{
  "num_hidden_layers": 10,
  "hidden_size": 128,
  "num_attention_heads": 6,
  "num_key_value_heads": 2,
  "head_dim": 32,
  "intermediate_size": 512,
  "vocab_size": 1171,
  "hidden_act": "tanh_gelu",
  "norm": "rmsnorm",
  "norm_place": "pre",
  "norm_eps": 1e-06,
  "positions": "rope",
  "rope_theta": 1000000.0,
  "rope_fraction": 1.0,
  "qk_norm": false,
  "attn_scale": 0.177,
  "bias": "none",
  "tie_word_embeddings": true,
  "parallel_block": false,
  "init": "uniform",
  "init_std_qkv": 0.0511,
  "init_std_o": 0.0,
  "init_std_up": 0.0511,
  "init_std_down": 0.0,
  "optimizer": "muon_variant",
  "learning_rate": 0.0071,
  "lr_mult_o": 0.639,
  "beta1": 0.9,
  "lr_head": 0.00918,
  "max_grad_norm": 0.5,
  "warmup_steps": 200,
  "schedule": "wsd",
  "decay_fraction": 1.0,
  "decay_shape": "linear",
  "final_lr_fraction": 0.05,
  "batch_tokens": [8192, 16384, 24576],
  "max_seq_len": 1024,
  "doc_mask": true,
  "train_tokens": 148800000,
  "max_steps": 10064,
  "dataset": "wikipedia_en"
}
Each number is 500 + 25 x the weight over its row's rms, rounded and kept within 0 to 999. Layers, rows and columns count from 0. Numbers have three digits each. The size before them is the row's rms in percent of the matrix's.

# layer 3 attention key, 64x128, rms 0.142, rows 0-63, columns 0-127
079:527522533510496553526493489454530521546519500458522500514502486523508506491491517525554538497513539487507559513469483448515479485499548473507491475511511479490489517490475510548478507487521478472512519520497504502522521481499490495510465480491491536485542470531507498507548485490457533483484502530482516501484508516498513529488516500468487562524558498469457484455510478551486524495467
089:523503495538500496517493469514517497470503509551504519518532493493497514503469477484491502493579530508532486519517470518544544496487516512512536519512480518542512501505513505510557477516522501489498502544467540486464483475462503503491493519507530488519529497497540537526546479478511495517482496550470519471493467492534494536514512512546596493519487508519512475509499491521492472448498
091:504525490469535472499525493481464511511513550509523516521485496428477552540509516455463490468489517447535514468501508541487494508512502539504504516505465475519504521520454491513525492476495507514498490459511458497476498533472485476512506493458494507530521520497489495487473571489558482490513479530448521461479509493506529483511527495520516497510510466493560502524479523474506504515487
086:530490478461520507503519453508493465494462451475494535502444501491478548519493505531483486518491507540491509508523482506480516488474478475503506498512551522501469512506487577492478458458519529507493515498499546501518467543490516522544490521530498518539533473522505493461517465500514468532508519535466458483514503564520518501488473484476495494467514534505503524500483475466515528497482
090:487507484503513424523520549520533489520546500510496508515507489526503521499458497505508512535536516454531467487524525544504546535479489570508478537486509489500543548505510491466544464490536524489491518473521471488511504547490526516520525521474508470447488501515510512482526495498502491515521482510464473562485507482496521482475494515491497489501514526526524495484487488447505471494528
085:502504474509533495508482526514472547544496525494520461506511506473504498550504525478445458473509464475489530476512490511509461496480458507485543511455480544483498489526462500548528529443487544484485492475537517468470524504501492489536493486513452515517513521530503505467454491498498489485516504491459510505513481524492511443520510479515520491508459504495512493556444510500484475490503
097:506479531507495524467495482468532550536490515479479534492487538509489479499480537498506495511519495537484465512475497502503440479498518465482514483524493524525545438478451485557503520488510504501494491484521505492519528507521483514449437477501495522453507484518512497466469504468482533482472508478513503518480519534483470472536501546454511516497529521455522540489539502498514469496522
094:453522483470521470468490550540503520536499501485564506519509500471464484542450533443523495471489528459508534496506520517500533536532520490507497512468510519497506472495503476470497533521506508480496506519472513489506543529464539540492507499497514463487494500532505528466470510539489504523497489483483497542499494519461505524522475513485496457502514509447511507482486500415487494494509
098:526481488504501496499486454497511523541464507515459500558516490546524490495478485516531509490454465499515522517517493463510474486492494487464474497489518475524511491487558480467493512522478569511469453493471535535480484478443500496524517475494471465495519510490525462470526497502485510482497505535539495492508461458490445493520487466488537524507496475473497529468497508531531471507464
089:520495542503503484483476497526477489473482508504531543464496488516483508476531507546485504466498457504528514476481474467488496490530515496469503521516520494514539506525489491521529486492520465499532486470508456456533501453475494504494507456476547514538468473467495538524507517559490467465549506515511474527486522509493489487458478533502555511525461510512549483501544466518504541496510
100:543485466517550510529517509531466451491510488499520521459501548510516483503477492517475478517504520468466477514487541516530455495490471516515483511501449470492498531496507504514527517497502542510480479480486468502461535505505460537504495511514473477459509486546493451510487537521502520541494448490496467449518486512503504529509443465511490454467476496523514482531461482525498489485516
102:499508496502548540478530540532508469523472489466509514469470563501476499469491560462509468480510536507457485514505536504471478494535511504494504473485509526501485496484497480498531501488481482453519498489460511490446494513502574489513525519475521493466502551488544507486490480500519478472522515519461490513481470475490468509452542466499527501538512510496490521475495516474523490542483
114:507466495516470487518494501542540498506494521504521454485475516434511512512493498494487466552475520467502505536481516513489526544516503547506500529492450517546479482502488533518507464483522504475502509509461488486441499482480510530504500517485493470485491499507460527529502480494509468474545477470492477525563550530475517492492496505526552572531489469519481504502509505492474496488504
104:496477508504501548526477528523512453495482471478486517506468509538480475494537485527522534491495455504509472516459517497455485510474504528498486525500482484529464494411500487517466507526490457483488496514453548501507522540499565490453470530495527499486529530497529498516510521505515477490511535473492471548508445523505480482466509501482528498490499468522474532499501524506475487503497
109:461473479471451457474525512514490531508515523490461482493492497479513495470496485537495508486451500525529513454538532494505492492496528486552495515512504503520481490520486540488486546527505513539507481469453538532508498493506517496508458487503439539526444490496489451468508538484475492489444506530499521485511491502521475484497459510462504495491511513439464489504506543536490499496505
092:480494495488467492524509538554487504489494525529514480532512488495472485517529518467471507493492469481472500512509526503506546506476482513511495516491514535502517520465480534494470486469491465503512485474530480521512510523492471517494544506482507465522509564480581512532476489515498498445515515522521514530535485478545487483517551520492444512511498509537439532498447491465506526494498
113:496500501539544517513570499515541496485483466512497535457488495463519545543510509492523518504527498456524511518512484531500516470505503470489515508534462498497517495493506528458467517522540513460559466492485504478520490506512502479528469526477460504491456547478484486478503494519539534536533495492473506507481492519516507513514529493474485549482493521532496545518547456502504526468483
107:494472485493466521515435516498555485480472497481485445517458474448502490483537483493499495502531517525481499515539467495488491509522489485531518486486523527537477576506561553513523464520519521506489490524511481492502527493490477519546499506493514528454535470480521483500499491504488535472507482501497429480507484473519521510502505476488491477476504504496451480494507504501496557494480
100:475502508507504485466509490480479492488483532515515517472505496521524484512484478525511528543482472512487496491540584493535526520506497515539549497514488501531491508473506532453537496514545484516520466517509472476509525487465522511526505535547531489507532493469447478498451461507546450500481467516454483514490465478500503468476514531551481518509516504504515525520488516482485504458489
102:505525503525497484544526519501509533524531512498494463509508495531489505489496546477491513540465495523501505505473544496478517459533535505513507483521468461487505500489494521481520501535526498472461493510494521538537494477472482524543486513443504519491476470484506486546501474508488509494478467535563515505519518486495487500455435528507509486476506461532515498508505444530510583476501
103:488511480496523498467492487496497528464521445484503520503551478530511529471524466484500516468532494468530532478496506494486489510460553527481473475540509510514547507482491502504515505480512519499472522484467520512475464494441443511496489510540495490466478505503489498500527497518460523517527437495493516463539539506503488518493472515533476507478498576480509488454528482484495544514488
101:525498469485446472515543491517491485504433513502518496492507469502494509493488542477531503493477504471536500499510487466485524493457484514535500497560472473480490443486464543496531466503450530505475534517521476479482489486535493516482486504540513474512515533461491490485503516502523468516520524461500495492508424477489468504511474462491469550520476508511499520481519486505548503532495
098:463498481513470448483505542514479504519471513491534464478529465479475503442491509491456534511468519476546483517522502490506469493499488480487505477489494476473470562518475456542495515494495488488500480534499494517525494502499521482546513530573513519518514513533486540550498529527498465522500491467486437517488510526539537498508502480532522448488499480515482501491518524500498487503480
103:548499478514499502513495511522514522452519528521487500430495479532494524479542489526502489475500509497511524538465521501475496523508514496557470492452500484493470509464529448482536500493460514511503462512492438495535490541531531488485478494446478532473477504473503514548498501518467523494477474518491512478480454502499485510513530471496477534486541509498528496504514522505536497454463
103:509511493501496455485459472506489528499472466541497499507488555565498514547492536491485501531523482472485503496475485493476509510514550496518513465507517496507474480514519513453497518510469463550512490474527488478471506522472493483470466532457476496492488500541548510480513497469454510472497503466466439516487534499515522501511506490524504516519478466522526545531531504458512498469543
097:466445566461475480495494502484500532520516491522476536511507517509499510517529480500476526514497484484547506506499495528496528442520530474485509491490455459521482494494449530510506521483487550527473516524528491501429526530557490534493495507495518509474514514505459467499473486508483518483487502533483497532525494515506485451485504497515478482497497491531540486470478568495542507491485
104:495511472455480495490456510501493525499489491543467500476543508530495484488534531535505519517459507522491525486511489470516516528537516535467455514498459502527481526486513532529472535501469522470476475515489527498506466487537480471487539485533506464438497519485491487512469495513491503497483496526517540461544493511567524502511482470458507494522507511504461511526520504504522511528570
110:500504526530523480486499467468476464506481484484487457493510579523559516501491509506468531482455519473515478506526460468557523497462475485512490492531495470466488493540451536501509498461488492496511467476511471509517517476520468488466464471520471518487520462493487473497538468521476477469523483512555508479489532488519469535493498517474506537474512516477509492492501487495531471475506
108:536473557524469515484502479453537493514455478530469485459493476478506495475496546511502465519488485513470484460441483450508469505517505453537488478499513462506486496512501530486488533538511455525524527471492476475510509540457496506500513513512459470506515520552511527507478509481504501479485506548539525482515462512515514464477481537525476504508522511495486473511532530505506471521513
105:539498513512460518511495502512534500507473484521526522535486512504524487504448532564479512488494546485473501500477507541511473481485516472465498460478489457465559500506530502516508476488522480577543459485476507514496501491519460503522489476533537504471491504486513460480515511517508527477491474517519503474528509494511454487477490550494523546498507452482479484492483452499473489527505
103:481493560491528478506490469497516510481485472479523507502511481488485510523534502548501511552498502550503472517507516471492506506499479492498545457489508477438472475525503491491507456464442497503475542524501536540508516489512525510497457437545461505499471502504518500472504507510474511531498496483451550496444480498557537513508523523513537494534506503521466505484497498511508519483495
105:490536455514501510530475466540509482494509484466471546505533484482499511481494516487483512533488488482507512522561552451482464498507476493539471530520534504470515468529507526551462528499515475491511495533513493495467544508538524498503520494503504517480465471470494502440514508446478478502461498479506508480552473446470492521510523529484470492455509490503490506493501498491528513472479
073:455487503509480507466508496509526548473493510479524494493479465502478518479524513530462483466498543522503516467497495501523534492503528483469490513513475518481471493491501507500509537475569503517547491453500532522502534497545497525533529440475487501447521523505511489483513533471472520502490494480482503490497499506489492533485511583449533522481484504475541432477486489504510496509510
081:497523467522517489511532491499522503464519483457476504530492518483478506548485514491480491498528549468507511495506533510522458501530546500515470504492508441502489537538517506440530495485479514492467495489504521497517499558513554493508532508522528528507485507473500496495513488482502537523485470498443503529432482521523498496485509469540493466464478454530480467486523510475473551494515
070:540488505480499544534478522498482504457464484532470526493548472516475519509489481546481521470510471520477478477515499478498466519513521498486496497492485499505484491505515499500551512468486510518483488503493451468468457492508472490494541520556507473532491531471507499486515571492526484518513476475511495477469567494477505498532493481453513496485536463441519514513508488535488517462538
089:473508526445490445460491479489467498534497502532507495453524485493484458471493483531520471507462465503463457519497452472495496524526479503460508533485496517479484460461497538498465495509535506461498499459515515504511510496479482524482495516514461469460489509462534455479526517481490448487475514497539516471500513504472497524491503501481438515539514484457515530476513515524492485507503
094:509476505494494506462518553517475500520465487553482546485526498518515436480502490498530498543477490513480503534474470461468482485493518500521500534495527518509467467512459513550460548516479490527514448478516487496491471492522518504488459508505493540509521539481507514527466534480485475501445514523572461507535508532496505478502502495471496506492518492499508536502465480535511489507489
106:472512550498473507512485499505517533457471493518511548471507525476487487477475472523508537516537466512494452524490469503517502504506518485541531532541467509566500490472566479478556482513489490513497520532514518511494473504511545502464495525477512465491473481485527483553521483481492476499486482522480494478524515500497498473502493462466457492544535490501491490498526498476555467484518
096:498451459476479489502483466476498463521479497534483523483515467528508483490506497513487525551498507507543486526534531473488539518500507511441500494493532534522456474469528499520488514533492492499533497518539524504482481526492513477482468508517474497521515485573511541508507545501474482503476513523551491478554500524465486509463463495480450461514483467495457513507517483508511513465494
105:470483464540471469528492505466553516502488459458521492494474525550505557488511535485450474489531512474514461494489481533516478496486551508488565497529475455518491508512503513493536500511462480481511502483513497486520514515522535485510490522501548561482488457475488523552524529501475487515492479494521504469530494485510492498489474516508519495503493521513512524532515539464542488509478
107:549500528497527514496519473516499516518476516521492541456502506510482464486468469564448489510476470522487543523508502509488495476489512491464480500506482491460503516531522500478454547492512538538494527490437482526536530475486490492486467533483486497513483507475498459474523516491520487480491507531510484466502515489512503513553460482491465488471466462469525489498492429516494540496502
097:560489496494558516511479511526479531477487540480484461483465473535485469459537497506511500505452512513507534510491500505514519500532511482485493522527512489518514522514545460520521501514482475503472508509496570498491477476477520474472474486505518474525522522473529487529463499455491533494503519483501474558504487562472479538496495519473515498514540491479500529492487482484489488497577
104:459511485464504495492487487494480477531529513501526521508519520494481506485498529511491493510496479559477484442477517526531479495510520486548476514503522456496520481481477526517478478462541497524500528488522479500497503434525431445531503482495493511483503485516505494463475474475488485509560469488485515502480506511528531539532504539504514512451487553513528479530516465504457470500475
109:508481511527504517525465482516526485472526523496540503488515488505479522500537527473471448521489500524509500465501510517494484550526511524524485489497440522476509525470444505514494451490461450505508500481493521479485489500488525467425494477477505510488478513509565522506500490477503529495528501459473477537480499512497498487517528520480543511519512500523439539509534465449483505502480
107:523521514486525509494423507470517480522485483477516484524461496491527544493490491503485469496501515525467456530481471527491525552507532521505506518487493493516490510478507475536479470459456463489528488508496486495494467476507552502491461519469519462476511461497516523509478510516488471467527502526462465530520529538490508471476537543509464536510500524522529499511541477513497451500544
107:487487490467509505488494494522495503464502488498456528433460467468499519479527496512493510505492464527519493488481453481495502533489530489462482506483497508489497475469497460501464525526500461517517507528529533508487543473492512469494462525532448462507497566520487520464486493461498477499488524480546450466528443490513530551509498512472502485515489445514511505502496532507493530500470
102:500490516487525510510487490491505479554483490498501502487532517470464490490527499497494531513475516492469450519460498522522499486485495487480493500511468469501461502457514505519494509538556482477498530518458511502537471521557472461463484555476558507449533513491519491532466496466487491516504485498508505504530487533462528515498486501502493460431529470470500531495476500446461489487506
110:519506483508521462461525506518461503512525510516444535485493459532482456503466449508504488515464514541523507499511513485497514464527518548509471524493511523470509506488508490475522484551502524505508484499497486521503451473519452514484477518522449508524517483527497461503513540505476492511523496490520453506532520489487481544532511493478503507504447528508530518491510498574493534453463
097:563508509474485499532498504490476534510547475494507509507490458526552541498518476490535508463464515497485482498478486493462518484494491498482524502516492479466484510489506467464513484495507517501494537462477487504530518499523487482458544496529506495552499497469498546514510506482493540550511471470445472462496465542512533510533511494486474485483486495550526471453472552497534514527504
106:468542517478507527504486552452527463502496472490489496482507495518482511523530501484520523474511522501473479507487531521502517468475487508459490499551459522525533503508524467502530465435499485460509478523474456478503515468511535482493464493483564456502479504489490488490492482481503534515508519483525503505502479531557474490495518517528500481432482465496482531505486528452490485480466
099:491474508487530550507517506478490500494514515496504532518490455503524509488489506530516501484489496518502516483447518497496504513461487499497512530536519492467524482492505539447522531496474519449499487485546523523445492495426480485477514572512495547514491512456533493481495526462502494517494542537492531507517478504514520510502499500457453466513510514510505505445480502525545468518458
091:545508497468526477520512450547511490451502509492483511537520496525480488523511515484471493527531530473479529530486470519553503527484501476535524477502507503487493542491487489448500502504483505472531511503541475445472537534523479521500477502493505536492479525468496441454539530480472482506492496484457517507536521538480489499532479482547525538472472485534480510517491510494531498483508
104:480467502512499511511505509470508505479483476471506506526488484476481580486514497499465494484511511501476503490515458449482501474485517529477475480444509459465521522495528521503559490482493495490521536506525537523470512475530477495537533479456503504453526516503435507534531528502439548478527486504474472530518501502539543518473498506490478485513513471544494497509523493502508503507526
107:514457543488532529462478498517500496529482444533526517481493467503511459529469446524523506458529443452509483506499507520542509490523510504509529488467528509492479516510555529500468518526498520530497535504491535493485514498514555484525517471521488492509514489510493456531517492490519539534531482528463490500503470541521494570496512492495471532483465510503503475505487482500522492475488
104:481479491528567476480534478494484519522560502489473515460457501468493498507511503467518549495466491488468527510487494546513485550473497509489497472494526487498520513518457490453512466559471485523469479509506472540471502482499542517466526496510512476476469494500475472536534504477525492490464482529454487493471481463491469481502497525494458482464494504492495521515539514478466493473498
106:472462488527497461495526532519514513493493504456479481490461499451502534504497507536478521480518484491448486481490487508498475495507517514523495506538531520494554539457489500525442438485490464518515524551522522490558463497482571541495486487500519522491497462476526548511486502499494492530505495495508542497486500529503517510536512504538469505466510476537489523488498474502503524471503
099:498501519516527497519498481464461495475523522551519497509502539452528492478526485520488530532501555443495461491479530502480481488499498485480456520540495536460463507501564492502517508510515508539513482478480475514473500497485522488507458489522484488533476521497452512470514509513544509477537482488505485481469523476504485505504483484532482538459525536520491545519504439525528513537496
102:519528551457518476473480473497535500456529453476507490501491541506504546513487480494472491524494508523517505461480515504493499491459531502474514495467496504478500496550501561455482492522518492529479529538500479488496477476522460516505502483486498510498489495445484514524525502518543508525464503487519480558465492500469533515465537489511558516461470450500495481514449497494496481480484
109:478527537476487472485512569468469503498487476542500522543475517561478473459490531481499518568519478508480479493505485506481550466507488502439490510482517490516525513526486497509494441495492484516497512511501499539489481511474462488496489442508462499512509480498530491471516528457516466519493514521486505502485509517505504509546464485486452461522480455524475505492477488502515465488520
098:511530509528472514509523504481538499521499490424479477536509507498505449474451533472494540485532459470505522494533507453526462508530522499478514507501508454499445503476506516498475486489505559464499461509514476486495530487493484491461492530497483507500480511527481499481485493478513482487532547502494487490507461504449484503495500523437481496487476496504445506515476478518506480453461
104:491498479490501481530479497501511479488514507489491506553491501475525494497511510479490467418544507437529460519514517520468525486502543483477492493463460449510513526479493500516485538513470485504499482522505507508520503457485520510527519539522491474507506481503541465507473482498489502464499547513507511516527494470507518507547502490516563464450472458520460497530518560497499523516497
109:498496502516534494485480521500505472500529507543521506450531541485501499512505486483452499521516496490486490486512483490539506527543514547471473551515507518468541498526484502463472508517516503523515496471496467481515497498542474505470510491493480471530505484471467462511465545542517513494524528520510471483515491497444548491510450506465483506479565459472455470504520534517525465491520
099:496470482508471481473500466526508502524491468523473487502463514471488514497519542483479478469529509506575501517498530528494517464498500511496579541509498500504518499526499480452480484456567529502491470471515507527523505476509517484493498458492540458449479502467504472528506477523474509505530516546460475488505512490481492485481512493511510521491488545509495519472455500508530501539461
103:492484467504509473516531517516507460527483469524504492518489446449471466475489522499539526485457505499535523488511517546503499529526453473521490534522500499546509472494517483501437518441490491485452482501482476522470488523494492503505516532488488527540496522483498508539526508547467498520512466461473457509483491502506502518489520482472526452509491457511473510521521457509521497497543